{
  "n_layer": 16,
  "norm_place": "pre",
  "norm_eps": 1e-05,
  "rope_fraction": 1.0,
  "init_std_up": 0.0541,
  "weight_decay": 0.042,
  "decay_shape": "cos",
  "final_lr_fraction": 0.1,
  "batch_tokens": [8192, 16384, 32768, 65536],
  "seq_len": 1024
}
Each number is 128 + 24 x the weight over its row's rms, rounded and kept within 0 to 255. Layers, rows and columns count from 0. The size above them is the row's rms in percent of the matrix's.

# layer 12 attention value, 64x64, rms 0.171, rows 36-63, columns 0-63
size [ 86 112 118  92  92  93 115 109  83  82  97 104  88 104  88  96 110 100  95 116 102 102  95  96 100 100  92  99]
[[119 132 132 136 127 111 129 137 138 120 104 125 184 144 157 119 110  96 125 160 129 188  77 133 154 165 106 125 133  98 149 103 102 133  91  89 126 158 117 152 116 117 177 128 134 132 122 119 121 136 106 117 110 128 117 113  73 104  93 151 145 146  76 133]
 [126 121 100 134 138 133 122 116 121 118 101  91 136 121 179 117 173 137 139 137  90 143 138 125 121 111 100  80 112 154 112 164 145 105 153 169 109 114 116 188  91 115 150 109 160 145 138 124  89 155 142 111 124 160 119 158 159 120 126 153 155 171 110 143]
 [150 166  94 132 138 112 138 143 117  94  98 163 153 132 134 162  97 167 109 113 148 113 135 125 119 138 133 171 150 110 144  94  63 131 129 114 113 119 101  95 129 123 118 184 152 101  99 130 138  80 146 141 141 151 109 135  94 162 132 109 143  97 132 124]
 [134 121 150 101 149 172 123 173 208 190 130 110 116 106 116 152 143 109 170 130 118 127 172 126 119 118 100 117 142 154 123 103 112  96 104 151 158 128 105 129 102 119 113 132 136 134 132 130 104 156 146 139  90 127 123 150 142 101 145 112  95 130 160 126]
 [127 162  94 168 115 127 129  82  82 108  92 160 115 130 135 108 135 173  88 129 133 130 109 134 131 128 150 158  98 136 159 152 141 165 144 102  81 117 135 136 185 149 141 137 137 102 129 113 142  99 101 145 165 157 112 110  99 125 131 135 148 138 138 158]
 [143 123 118 151 115 100 139  73  56  99 131 169 114 136 130 102 138 169  86 109 123 109 108 138 126 132 148 134  98 137 170 156 153 172 165 122  85 105 155 135 158 152 126 151 127 124 136 124 160  84 136 126 151 133 126 134 120 157 129 142 146 134 130 147]
 [103 138 165 110  95 127 135 165 134  90 194 167 116 129 130 142  87 105 127 118 101 129 106 114 137 133 120 124 171  61 106 132  97 142 105 141 125 173 146 132 152 137 138 151 127 142 120  92 120 118 138 144  93 129 121  84 130 116 109 109 105 121 161 110]
 [172 131 146 125 137 108 107 127 109 100 165 113  86 121 106 144  92 119 124 141  73 148 114 130 134 117 165  90 174 187 157 157 157 119 107 132 134 145 100 112 107 104 148 127 152 115 106  97 125  98 109 128 154 104  97 156 126 111 126 151 149 118 116  98]
 [127 119 132 145 104 104 124 114 119  91 107 150 173 139 158 112  85 124  98 133 142 169  85 135 152 159 109 149 118  97 115 114  97 164 121  84 114 162 132 135 135 131 151 150 113 121 101 117 140 126 102 130 129 154 117 103  74 156  90 133 150 138  76 151]
 [124 117 108 139 109 101 145  72  61 120 125 162 156 146 154 113 133 177  93 119 156 131 103 130 130 134 150 145 117 102  95 157 146 182 149 110  97 135 163 138 140 152 153 127 133 110 124 127 142 111 109 109 155 153 118 133 109 154 124 135 145 165  87 122]
 [157 133 123 131 128 107 104 154 123  82 130 104  93 111 124 121  64 111 133 121 119 128 130 117 134 113 142  70 176 147  90 128 125  86 131 141 159 121 115 137 145  90 135 112 161 138 151 112  77 124 132 151 113 111 126 154 126 114 125 136 142 102  86  72]
 [126  93 128 126 136 130 144 109 125 126 124 118 167 134 133  98 110 110 129 142 123 140 151 129 126 105 151 125 128 130 105 155 121 148 158 106 196 130 173 102 191 124  98  94  50 135 156 162 155 126 107 124 110 109 150 103  88 128 126 120 146 141 129 120]
 [ 90 142 121 132 141 143 114 152 141 152 140 108 136 133 116 137 123 129 142 149 144 153 118 124 121 100 105 136 130  75 145 169 174 106 149 144  86 145 158  85  65 157 115 139 126  96 121 118 143 178 131 105 153  97 118  97 143 121 156 139  83 132 160 128]
 [122 108  89 146 151  78 117 136  83  81 133 118 120 124 149  92 150 112 125 152 119 130  97 117 115 121 128  78 137 125 150 115 142  83 161 172 100 110 133 135 115  90 146 114 149 101 150 129  72 147 143 111 121 122 157 142 150 127  90 136 130 119  86 127]
 [123 144  79 159 117  82  83 125  87  97  68 114 128 116 128 118 143 133 100 140 140 125 134 116 121 107 170 126 147 140 132 127 147 106 140 130 141 124 111  90 136 131 152  93 149  98 128  88  91 140  99 125 153  97 108 158 167 140 145 118 159 135  92 101]
 [ 87 103 127 123 131 150 138 125  98 113 144 122 122 138 145 120 153 101 136 107  65 155 161 134 119 183 122 132 110 162 108 143  71 123 122 140 152 185 163 109 180 148 144 101 126 127 104 122 106 133 133 115 125 129 141 122 104 129 141 117  91 167 143 156]
 [142 137 103 137 119  85 112 143 114  99 109 149 158 127 138 158 101 175 101 106 167 106 137 115 114 122 133 136 173 106 140 105  84 116 145 116 104 117 106  99 114 169 129 148 153  88  85 128 105 104 137 141 143 178 114 151 105 173 129 111 141 107 111 113]
 [150  71 118 117 161 116 119 117 161 130 142 148 109 119 135 163 156 186 139 131 170 151 134 121 133  99 115 137 171  98 139 136 128 123 103 129 119 116 143 135 138 146 104 105 121 128 153 142 176 122 108 129 104 180 108 154 139 151  79 104 112 164 117 166]
 [105  96 117 147 127 117  82 163 146 120 148 122 105 106 116  97 146  77 149 167 103 150 113 110 136 107 107 123 109 125 145 134 157  95 109 146 134 143 140 119 147 110 123  77 112 116 135 100 121 186  95 128 128  88 150  92 157  91 105 106 101 113 147 143]
 [198 119 125 118 155 130 109 132 142 169 159 177 115 111 129 114 161 182 122 147 161 128 125 121 143 127 153 153 107  85 138 128 121 138 120 123 108 130 123 164 168 131 140 129 150 189 149 128 154 109  89 134 110 152 121  99 107 102 125 119  94 130 141 144]
 [100  99 142 148 125 134 121 116 118 141  79 101 129 121 133 110 156 115 117 135  89 147 153 147 124 140 117 110 109 187 178 101 172 132 111 126 138 122 120 100  93 146 109 137 130  94 119 119 115 155 146 121 179 150 101 193 152 150 160 129 146 136 140 152]
 [110  95 145 122 133 120 122 149 179 156 129 111 180 133 156 123 122  96 142 151 126 180  92 139 143 155  87 122 131  86 137  93 106 116  98 118 141 155 132 121  92 123 154 132 115 129 135 133 107 155 126 106  78 129 139 123 106 127  76 125 110 151  79 135]
 [123 110 155 123  82 112 140 145 145 149 129 152  86 126 108 153 102 130 119 117 138 123 173 127 138 164 160  99 170  81 109  77 113 134 121 101 175 161 120 153 131 117 128 131 110 165 119 146 166 108  85 112 163 151 100 129 112 119 147 141 136 119 104 108]
 [151 128 126 133 122 126 124 101  66 110 132 149  81 123 107 122 139 161 110 100 121  89 146 125 114 104 158 135 112 179 142 176 169 154 160 138 119  87 143 128 136 149  90 130 126 118 122 118 159 103 141 147 165 139 123 154 153 165 162 125 138 106 162 136]
 [170 143 146 119  99 157  94 113 150 192 133 151 120 120 120 130 125 134 128 123 141 139 116 130 148 108 108 170  86 127  99 166 117 134 146 134 107 131 150 156 145 181 117 103 141 160 166 116 135 132 107 158  62 121 124 121 154 122 102 110 108 161 128 149]
 [135 146 146 129 109 154 132 109 154 196 115 146 178 130 143 141 145 142 117 107 159 111 134 144 123 131  85 159 125 108 132 118 103 153 138 125 125  98 137  88  80 178 105 153 142  88 132 142 127 117 152 136  84 168 123 143 121 171 113 102 129 140 124 152]
 [125 118 141  99 121 129 141 164 188 154 130 106 161 133 145 142 119  96 153 135 150 141 149 121 127 138 127  99 180  83  68  78  93  90 102 132 159 153 112 112 103 106 137 141 133 127 129 157  87 149 131 126  96 156 123 127 118 119 116 121 125 144 110 105]
 [ 79 149  95 158  96 131 140 125 126 107  76  83 168 137 162 148 159 101 134 104  82 115 134 125 110 154 109 105 127 130 104 151 154 106 137 139 162 111 146  88 124 134 138  99 140 119 161 132  87 155 169 134 118 105 158 150 150 126 130 133 149 154 124 123]]
# layer 12 attention output (transposed), 64x64, rms 0.178, rows 36-63, columns 0-63
size [ 86 114 114  92  92  94 118 106  85  84  95 102  88 105  94  92 111  96 103 119  98  98  96  89 105  99  90 104]
[[163 114 127 175 140 125 106 149 127 119 134 146  92 121 125 116 123 149 111 104 157 112  66 123 210 129 123 143 134 134 145 144 152 141 148 109  74 119 121 141 113 159 100 136 104 119  76 120 132 124 138 149 133 127 150 139 131 147 108 165 113 148 158  93]
 [ 98 124  91 107  99 155  88 109 129 134 158  96 158  83 167 118 142 137 148 104 101 134 156 147 186 151 151 136 122 108  95 147 136 138 134 126 146 144 128 147  92 122 123 106 144 138 123 130 127 101 160 138 155 121 185 105 135  84 152 144 156 121 155 115]
 [129 112 160 136 146  87 152 142 163 156  99 151 114 140 121 104 135  94 117 122 153 134 128 126 108 122  95 129 144 111 149 154 109 116 127  97 133 122 116  85 172 133  98 169  86 134 162 174 150 129 176 160 126 151  84 122  76 129 128 108 109 116 117 119]
 [ 95 166 126 114 113 104 140 124  95 120 110 105 115 100 159 152 151 149 138 116 107 147 201 136  67 105 148 143 147 130 103 107 133 132 135 129 116 116 113 129 132 125 146  96 122 144 152 140 104 141 123 113 165 169 113 134 144 130 134  90 178 109 124 182]
 [149 117 139 127 140 151  96 135 160 114 151 154 148 157  96 117 110 108 140 135 162 124  75 111 166 153 100 110  88 130 155 152 133 125  94 124 159 148 129 122 158 137 119 173 135 114  91 110 161 114 124 152 123 119 154 108  82 119 152 136  88 147 113  76]
 [136  92 112 119 146 155 113 133 181 125 150 140 149 187  91 118 116 101 131 142 143 108  88 117 147 149 118 117  96 125 155 152 121 139 100 146 182 131 140 126 131 108 110 169 137 119 122 113 142 125 140 135 103  99 132 120  80 105 144 140  78 134 104  74]
 [146 133 171 171 129 119 150 150 118 124  97 133 145  60 128 111 152 110 146 160 151 107  94  81 138  79  97 131 139 122 130 102 123 126 163 173 139 116 108 118 124 112 128 139 108 147 133 125 105 151 127 161 120 145  75 170 153 153 145 115 125 128 125 106]
 [143 131 139 170 123 136  88 123 161 173 134 116 153  76  93 106 103 111 168 103  89 124 117 119 132 120 171 107 123 123 142 146 117 126  87 117 116 132 144 181  87 124 149 132 136 147 140 119 157 148 101 108 140  84 122 105  99 129  82 118 131 150 108 126]
 [165 124 140 158 146 142 109 147 145 124 135 141  91 137 107 118 122 123 107 128 171 115  45 121 198 123 111 134 119 128 133 156 135 128 145 109  97 123 127 129 124 149  96 158 112 115  75 133 138 124 145 151 123 120 133 133 115 152 117 154  96 156 154  78]
 [133  83 119 125 122 165 100 138 168 129 149 146 123 163 109 115 116 111 130 144 148 105  61 117 192 139  97 106 114 118 133 151 142 138 123 137 143 134 146 119 131 125 118 162 159 101  99 115 149 115 151 159 121 106 156 139 108 120 118 137  77 137 136  68]
 [119 125 146 123 142 108 125 129 130 159 131 120 146  16 124 102 125 132 139 115 107 132 138 113 100 117 137 144 131 143 115 127 111 128 124  82 129 147 147 163  96 117 139 117 100 148 181 147 135 126 136  96 137 101 131 131 158 137  95 128 168 147 158 166]
 [100 104 109 132 136 163 126 134  93 117 123  94 107 131  90 164 115 127 121  97 112 124  85 153  70 149 102 115  98 134 148 100 148 104 138 125 117 135 160  92 140 134 169 139 125 104 105 144  95 163 120  86 100  97 145 146 180 136 126 135 116 138 145 150]
 [150 179 154 167 106 106 118 102  74 123 117 132 147 161 143 112 137 143 123 132 104 111 118 172 145 125 130 115 136 158 120 130 110 109 115 191 138 140 112 138 143 132 161  77 177  92 134  96 117 113 128 159 136 123 139 126 162 123 136 125 164 126  96  97]
 [130 109 124 138 138 110 119 131 134 146 158 137 169  99 130 113 105 160 142 129 116 106 101 156 211 165 159 158 143 129 138 121 114 138 134 119 151 153 143 168  81 107 118 109 117 139 165 158 127  92 138 120 101 105 154 114 152 110 136 153 140 140 162  86]
 [151 121 165 117 119 119 121 118 158 156 133 143 183  87 124 114  91 114 141 119 115 128 102 134 163 137 142 114 126 137 110 124 124 120 111 111 122 171 137 159 126 143 184 126 120 137 152 114 183  86 120 118 143 109 154  73 154  96 102 110 121 160 164 104]
 [ 92 115 119 176  84 155 138 159 122 126 127 113 126 160 131 171 144 112 188 140 131 134 118 141  93 158  95 137 111  80  94 125 121 153 162 124 130 117  96 115 138 120 115  96 130 131 105  87 132 123 125  99 137 114  96 110 152 138 162 107 126 127 158  83]
 [139 116 171 127 128  99 156 131 166 159 121 148 124 122  96  99 118 106 121 122 157 132 103 118 121 107 101 132 154 110 125 153 109 121 145 102 141 143 137 104 168 117 118 143 114 141 170 169 142 110 194 186 147 123  91  97  94 107 116  89 134 114 148 118]
 [112 117 139 111 109 116 126  90 104  92 140 116 107 124 130 163 124 164 137 116 143 145 124 106 187  95 153 116 118 122 151 148 167  89 153 156 145 131 147 157 161 102 112 141 152 119 132 185  84 122 142 115 123 142 159 143 121 140 122  61  99 134 122 127]
 [163 177 141 143 134 117 110 109  77 113 139 119 160  94 123 140 118 160 144 138 129 141  95 138 171 128 154 129 141 146 121  98 126 101 132 149 110 143 124 172 105 136 164  89 114 138 119 121 126 113  74 101 101 139 157 111 182 153 145 111 151 168 140 120]
 [124 126 116  99 147 132 113 132 111  60 140 140 102 128 106 140 132 149 137 150 144 132 109  62 175  88 125 110 140 126 151 113 140 121 111 118 128 119 115 131 192 118 145 143 136 152 121 142 115 130 117 111 106 162 190 151  91 119 140  93 106 150  98 125]
 [116 168 134 130 100 140 108  97 157 159 145 124 130 196 131 132 126 118 141 123 113 146 138 168  88 164 173 140 126 119 116 160 162 148 101 133 149 109 130 155 103 139 133 122 120 134 114  90 137 131 139  96 169 126  84  77  99  97 126 143 157 116 143 117]
 [159 135 127 164 132 119 119 144 108 112 123 130  71 126 143 142 130 170 111 111 144 105  83 140 198 117 144 162 148 149 122 130 149 148 163 127  76 109 114 151 108 157  91 112 109 116  90 146 105 130 146 135 137 143 141 148 160 147 109 140 124 141 168 104]
 [102 112 137 144 138 107 152 114 137 126 143 129  91 128 119 148 113 103 132 150 123 140 108  50  84  83 118  95 126 103 131 166 140 130 129  75  92 121 129 109 129 118 146 139 133 131 133  84 124 149 130 118 124 158  85 141 122 124  85 162 134 114 148 178]
 [107 121 123  83 127 146 129 105 161 140 143 125 177 161 104 122 122  90 139 146 112 140 155 139  61 131 133  97 109 119 128 136 112 119  93 150 193 136 147 119 136  92 145 148 147 142 159 117 144 130 123 109 113  99 102 107  85 110 151 100 119 120  90 139]
 [149 132 132  81 125 166 117 148  92  71 127 122 114 134 145 134 142 151 106 148 145 124 123 104 160  88 121 134  98 155  82 119 125 140 135 161 141 144 127 142 162 122 142 114 131 126  86 135 128 136 103 124 135 136 183 123 139 131 147  57 102 168  98 140]
 [124 129 140  98 131 135 132 140 144 114 116 139  67 184 142 126 126 143 108 144 146 115 143 153 107 112 107 159 125 148  99 149 131 151 149 164 140 132 114 103 167 127  93 139 123 114 111 163 124 154 182 174 158 165 109 121 109 115 150  75 103 102 123 148]
 [ 98 136 143 146 100 107 153 143  97 138 105 126  80  68 159 135 135 148 117 129 117 128 151 118 118 111 126 151 165 114 116 115 139 131 178  99  86 119 125 122 128 139 132 108 126 125 142 162 103 142 155 147 160 169 111 148 170 132 110 138 169 107 170 174]
 [115 118 118 134  97 119 146 123 157 145 111 120 142  90 165 128 125 146 130 111 103 115 151 178 101 175 115 141 132 145 113 125 134 145 172 143 146 152 116 115 103 155 119  93 104  96 151  93 150 112 156 128 147 112 133 105 189  97 165 173 127 114 172 131]]
# layer 12 MLP gate, 256x64, rms 0.198, rows 0-16, columns 0-63
size [ 94 101  98 110 101 100  96  97 106 115 106  91 109 102  99  97 109]
[[126  77 139 118 152 166 135 137  75 131 134 103 135 154 141 124 149 113 148 152 125 133 139 125 120 196 116 157 135 150 141 141 139 166 129 128 117 178 109 142 124 117 146 134 138  87 167  88 108  88 140 146 130 157 157 118 132 169 132  95 152 115 135  94]
 [142 127  85 131 118 103 117  99 108 146 161 122 104 142 121 144 111 135 137 109 102 126 151 132  92 156 163 135 129 133 126  93 143 141 126 105 105 118  47 167 149 153 121 163 129 138 128  88 104 117 144 106 115 144 149 141 107 136 120  50 135 129 126 100]
 [143 106 106 125 129 142 116  97 143 114 107 121  98 147 163 153 102 107 162 159 100 160 117 123  87 113  94 138 155 178 166 153 109 121 140 124 133 153 145 115 154  96 133 121  85 112  92  78  91 129 140 126  95 101 130 115 140 109 120  74 115 128 119 118]
 [151 113 115 124 132 111 121 113 144 126 110 178 132 165 120 102 142 119 122 161 154 116 127 200 107 125 141  77 126 142 127 117 101 114 139 105 105 126 132 104 145 105 173 114 148 138 142 140 131 129  79 132 127 123 133 139 173  99  81  99 182 119 162 129]
 [135 141 148  97 137  81  91 141 138 144 145 107 125 137 131 149 134 131 176 135 130 133 116 164 119 176 133 134 127  81 120 109 109 119 114 102 103 146 136 117 117 160  93 116 111 147 110  70 130 137 135 117 118 123 176 190 160 116 113 101 142 157 136  86]
 [150 123 116 129 125 132  83 146 163 108 141 141 103 172 151 156 112 157 139 105 159 112 155 125  73 106 142 157 133 153 113 129  90  99 189 136 158 168 138 136 125 118 162 110 106 109 119 135 119 118 149 132 109 145 119 139 106 122 109 134 158 121  78  87]
 [127 135 145 105 135 110 110 191 120 132 125 121 157 138 159 132 155 131 161 116 182 174 130 161 105 107 132 145 112 150  81 150 155 133 115 103 117 141 137 138 147 106 135 142  96 165 137 126 119 111 152 182 162 149 117  88 142 107 118 106 127 174 129 150]
 [105  73 145 121 153  93 109 138 150  97 133 137 146 152 184 132 154 185 137 122 128 106 131 150 114 167 104 106 100 119 131 136 141 144 126 150 144 143 153 107 151 112 124 109 144  94 143 116 133 143 142 143 143 123 172 149 195  98 122 132 124 153 164 122]
 [125 130 180 166 113 120  91 117 148 132 134 157 169 174 151 115 122 184 141  98 144 119 113 145 114 127  67 100 147 135 111 130 142 104 140 169 130 144 124 113 130 127  80 130 114 141 197 103 142 118 149 123 111 118 138 105 153 117 129 123 122 104 141 122]
 [155 138 140  92 137 134 129 152 115 118  84 110 133 160  97 108 105 125 124 107 170 158 101 140 144  99  88 106 154 131 126 151 126 107 124 148 158 114 138 107 150 135 121 188 101 142  95 160 134 140 174 111 122 123 122 101  88 142 127  76 101 138  87 130]
 [ 79 139 124 134 135  87 105 125 108 158  98 142  96 137 139 102 140 185 148 127  87 112 138 146 109 161 163 128 122 176 147 150 116 160 161 123 134 102 129 137 128 150  98 123  76 132 102 114 174 129  92 137 147 137 131 137 119  92 143  93 131 116 111 131]
 [ 94 120 148 158 110  97 161 130 175 117  93 160 116 173 104 117 111 107 144  84  86 125 120 137 114 107 183 131 117 120  99 162 163  95 106 148 139 131 132 119 154 143  91 140 116 110 137 122 159 125 111 113 102 143 157 144 139 113 149  99 153  91 141 142]
 [124 136 121 144 117 145 178  91 154 107 100 140 153 152 167 124 154  96 131 130 144 161 138 155 108 144 111 127 112 167 138 125 166 129 177 150 138 146 150 135 171 126 141 114 109  97 127 109 110 144 118 168 118  82 116 162 121 130 128  60 158 131 121 113]
 [ 87  98 183 118 143 124 114 122 147 152  99 120 159 157 151 120 100 119 141 101 145  97 137 132 133 119 116  89 143 110 118 104 129 113 134 119 140 115  82 103 118 147 119 127 163 135 117 139 116 157 160 127 148 119 169 163 139 156 211 136 159 137 123 107]
 [141  98 127 123  90 125 135 151  82 129 145 110 134 154 155 146 127 129 155 149 161 161 133 118  90 163 166 109 136 133 141 104 124 160 147 167 109 117 110 132 134 150 131 125 145 150 155 110 145 139 132 157 114 107 188 130 160 179 151  88 168 140 123 162]
 [131 141 120 142 155  91 122 160  98 116 117 112  72 134 130  95 127 106 112 109 124 154 128 184 121  93 109 137  87 107 124 143 165 150 105 149 140  72 141  96 113 105 171 102 118 135 148  96 143 123 126  96 105 122 155 128 152 170  96 129 122 112 140 120]
 [121 101 115 101 153 113  98 133 147 133 108 157 117 168 111 116 162 142 167 146 130  69 109 152 120 146 127 166 122 160 166 162 124 133 167 124 181 132 114 122 119 125 116 127 145 121 124 152 148 126 125 153 144 159 175 137 152 108  96 107 121 154  87 164]]
# layer 12 MLP up, 256x64, rms 0.193, rows 0-15, columns 0-63
size [101  98 105 104 102 104  95 100 107 102  91  94  98 100 105  93]
[[131 126 111 105 116 130 104 157 122 135 133 135 153 107 157 160 158 113 132  76 139 148 121 115 126 114 141  94 110 123  91 115 109 110 134 119  80 134 124  57 114  97 129 109 113 102  99 148 129 190 137 159 145  91 135 126 113 127 152 128 187 145 113 134]
 [111 124 152 136 127 105 135  92 144 186 111 172 117 120 109  75  94 108 130  96 105 144 102 119 149 136 112 111  84 110 118 155 131 122  96 108 106 116  85 119 109 125 124 138 119 169 159 150  99 136 137 100 125  92 175 118 146 157 147 133 105 130 120  92]
 [121 138  67 137 138 195 133 167  88 102 128 174 116 105 124 167 139 118 111 120 146 122 119 104 120 141 141 111 123 117 132 111  79 127 108 121 149 128  91  79 122 167 128 127 156  97 127 170 121 123 126 142 129 131 138  91 114 133 150 116 125 173 153 134]
 [171 149 170  99 143 112  64 123  83 173 112 115 142 122  97 163 133 121 129  93 154 104 155 149 130  99 165 119 107 165 151 138 130  96 119 142 162 110 145 130 150 102 141 121 146  98 124 112 154 158 115 140 112 156 143 112 112 138  98 148 137 144 104 138]
 [107 118 124 138  88 123 116  97 153 161  83 163  87 139 141 127 170 156 155 148 105 129 134 150 130  82 146 137 126 123 134 107 122 170 164 131 122  70 159 116 117 135 117  93 148 116 163 129 147 137 116 119 137 118 105 125 126 102 176  95 122 133  79 140]
 [136  97 131  88 127 139 113 149 167 121 140 111 135 144  85 185 149 161 144 146 107  89 111 126  92 139 166 161 102  98 100 148  79 127 129 125  87 132 112 108 126 138 110 102 148 137 142 138 143 110 154 129 176 150 132 145 151 117 173 139 113 152 129 142]
 [132 162 135 116 155 131 150 149 137 163 121 146 120 148 113 148  66 129 123 135  68  92 178 129 146 112 126 131 165  98 110 134 124 168 138 127 138 124  86 165 112 130 131 131 134 135 112  98 143 131 164 134 148 134 145 129 153 119  80 120  85 141 168 158]
 [ 96 126 149 127 130 160 119 166 135 180  91 132 124 135 121 152 127 150 154 152 112 125  97 118 122 145  89 100 107  92 118 129 119 144 101 114 158 106 156  96 194  88 154 130 118 106 131 116  89 134 114 165 141 108 153 124 129  85 116 137 137 174 131 124]
 [119 126 131 122 120 121 160 169 132 139 141 103 154 110 170 114 124 105 159 139 151 121 132 106 111 151 139 143  98 130  98 138 174 125 159 103 153 112 147 112 142 127 143 122 112 121 115 124 172 144 130 174  82 127 178 111 136 204  87 120 137 157 121 144]
 [160 117 163  90 138  95 151 177 149 172 127 112 114 159 143 126 155 137 125 160 115 135 127 119 133 134 124 158 135 124 148  81 114 114  95 103 115 112 146  69 134 181 154 137 132  99 127 121 130 104 128  98 128 136 158 142 145 108 128 144  93 118 114  72]
 [137 159 124  92 120 157 130 102 137 119 156 166 148 112 126 183 166  96 127 141 115 173  90 105 136 136 158 127  85  97  80 114 144 113 130 134 110  81 139 146 136 120  94 146 111 117 132 137 116 156 108 167 137 142 116 140 158 138 129 140 166 138 170 119]
 [145 149  92 142 125 152 114 149 100 117 114 114 139 139 121 121 125 131 145 102  95 155 155 130 158 113 146 165 127 102 155 131 139 148  63 179 161 110 155  90 142 136 148 187 125 151 116  99 152 123 134 121  99 130 132 149 122 157 123 134 180 106 162 123]
 [128  96 123 149 134 119 162 106 146 155 167 140 139 101 171 143 136 115 147  90 133 144 128 121 118 134 150 118 150 145 169 139 130 124 112 149 133  98 147 104 123  81 116 123 148 173 110 116 164  95 178 159  90  71 145 142 153 105 105 129 160 128 109 114]
 [132  86 108 103 140 114 139 110 100 114 136 133 178 119 147 131 149 145 117 164 165 130  84 133 151 137 109 140 127 104 122 122 136  79 137  98 159 184 105 159 104 158 120 156 104 171  73 161 144 132 122 133 128 133 119 111  85 131 130 124 159 106 123 133]
 [132 101 107 100 152 105 139  80 118 134 151 148 120 106 130 131 106  92 146 137 123 119 118 127 139 173 136  82 171 128 137 126 133 125 152 174  90 140 135 112  82 108  87 126 118 164 131  85 166  88 135 100  96 113 136 113 119 163 106 116 108  99 119 144]
 [ 87 114 128 101 137 122 118  62 129 147 136 129  81 122 137 112 105 124 147 139 140  99 138 150 127 160 129 118 125 166 114 122 101  92 132 149 140  96 127 107 174 165 110 151 172 104 137 171 128 143 125 147  70 122 129 114  92 102 137 127 164 130 116 101]]
# layer 12 MLP down (transposed), 256x64, rms 0.191, rows 0-15, columns 0-63
size [101  99 103 107  99 103  94  99 111 105  90  92  99 100 107  91]
[[125  92 138 134 138 126 154 107  77 117 104 136  89 154 126 124 155 149 124  93 132 166 100 139 106  92  86 142  95 135 119 115 174 127 113 162 177 159 133 114 120 122 117 166 165 154 114 110 144  91 134 108  97 149 168 107 150 106 103 137 139 129 127 129]
 [120 109 163 150 131 176 103 126 165 118 102 125 149  72 103 109 144 134 131 111 135 169 122 113 120 130 131 105 174 114 136 110 136 115 117 141 147 166 144 132  86 117 103 158 101  92 128 127  83 108 115 193 146 134 154 110 132 100 133 120 128 107  88 122]
 [100 155  88 110 120 127 130 155 127 153 123  96 121 174 130 142 145 145 130  96 154 137 154 161 139 142 181 105 167 125 151 147 130 163 107 168 147 109 167 150 138  78 151 119 115 105 110 138 118 125 140 115 115  88 102 139 121 141  97 126 118 109  80 161]
 [ 81 156 122 135 124 144 145  75 164 139 106 118 121 144 143 158 109 112  69 109 115 178 110  82 118 152 153 148 100 126 162 118 130 162 115 148 116 133 141 120 116 140 129 172 143 137 144  90  85 140 131 105 121  96 153 113 146 121 129  95 117 153 150 117]
 [111 132 123 132 139 108 120 144 110 155 173 125 130 182 156 127 120 125 149 136 123 178 118 153 149 131 155 105 139  97 128 142  88 159 139 128 139  89  81 128 128  91 101 136  83 167 118 135  98 124 144 118 136 107 131 141 147 108  76 130 113 117 165 177]
 [125 100 150 146 106 121 135 136 101 151 100 138  86 118 111  93 141 174 118 130 184 139 149 144 124 125 122  78 107 121 137 144 167 108 106 164 144  95 144 117 132 161 162 143 136 120 116 112 143 149 141  91 168 101 129 130 139 120 154 151 115 146 145  63]
 [149 135 129 101 123 121 118 148 119  88 151 140 154 186 138 119 155 151 150  99 152 150 123 150 110 115 102 156 127 126  78 167 140 141 128 109 123 152 146 127  87  91 127 118 103 112 126 144 131 135 135 175 129 141  81 104 114  96  94 177 147 142 150 166]
 [120 177 163 152 121 125 132 107 132 108 144 113 126 128 166 127 149  63 104 133 117 178 131 203 147 111 146 128 153 128 118 119  98 109 135 111 136 114 123 105 124 130 156 103 147 158 108 122 138 119 128 151 171 149 141 107  79 110 126 132 117  79 133 131]
 [151 140 120 184  86 177 116 131 131 128 155 164 155 110 116 123 127 134 125 110 129 108  81 134 119 128 148 100 139 123 153  95 180 157  93 100 139 159 138 129 140 133  89 138 158 135 125 130 112 121 158 169 137 138 168 108 174 151 106 136 125 100 152 122]
 [114 122  87 126 116 175 100 128  99 101 114 134  91  67 159 158 124 170 127 140 101  63 143  92  95 151 125 152 119 141 139 112 135 129 151 134 101 128 124 132 120 148 115 108 146 117 140 125 135  97 136 105 143 135 124 148 154 120 159 163 139  84 168 129]
 [108 176 123 106  97 132 152 145 114 133 136 114 160 145 120 117 125  95 113  84 137 123 179 188 165 123 111 130 159 145 142 104  98 122 109 117  81 136 118 134 118 104 114  90 167 127 146 112 151 134 123 115  76 101 117  95 141 143  99 122 115 118 161 108]
 [129 158 116  89 126  99 124 109  95 195 160 117 100  96 137 115 130 109 115 118 173  98 144  92 161 158 135 136 158 130 109 151 116 105 127 128 122 138 122 124 120  86 121 162 119 172 120 104 130 174 104 131 156 115 101 120 145 126 132 104 104 155 100  93]
 [ 85 145 150 172 109 119 104 112 115 149  98 137 100 115 118 184 133 148 132 148 153 103  88 114 117 173 146 110 133 124 100  86  99 144 140 121 117 120 147 124 112  89 106 149 116 130 158 147 153 147 130 129 124 100 128 125 113  69 162 152 123 115 120 176]
 [174 137  92 152 109 143 128 130 120 149 144 151 153 111 154 163 177 179 115 126 137 126 181 102 101 111 148 128 145 136 129 132 136 136 124 185 118  91 162 101 142 114 108 158 178 150 116 111 108 112 163 131 111 119 107 126 132  87 102 117 128 142 111 125]
 [119 127 124 128 170 121 134 153 180 137 120 145 144  63 136 112 142 162 130 120 142  94 136  78 166 101 109 124  99  93 117 116 146  99 126  98 113 108 147 121 154  97 140 106 134 129 130  91 139 124 148  72  82 145 125 134 116 104 130 108 157 145 110 149]
 [167 153 123 112 162 147  97 128 122 137 129  88 139 157 114 135 134 140 152 146 106 115 141 127 115 124 112 100 134 139 111 158  88 160 143 115 109 138 130 114  77 119 146 108 172 149 140 112 133 152 141  88 152  84 124 143 156 200 164 133 122  93 100 130]]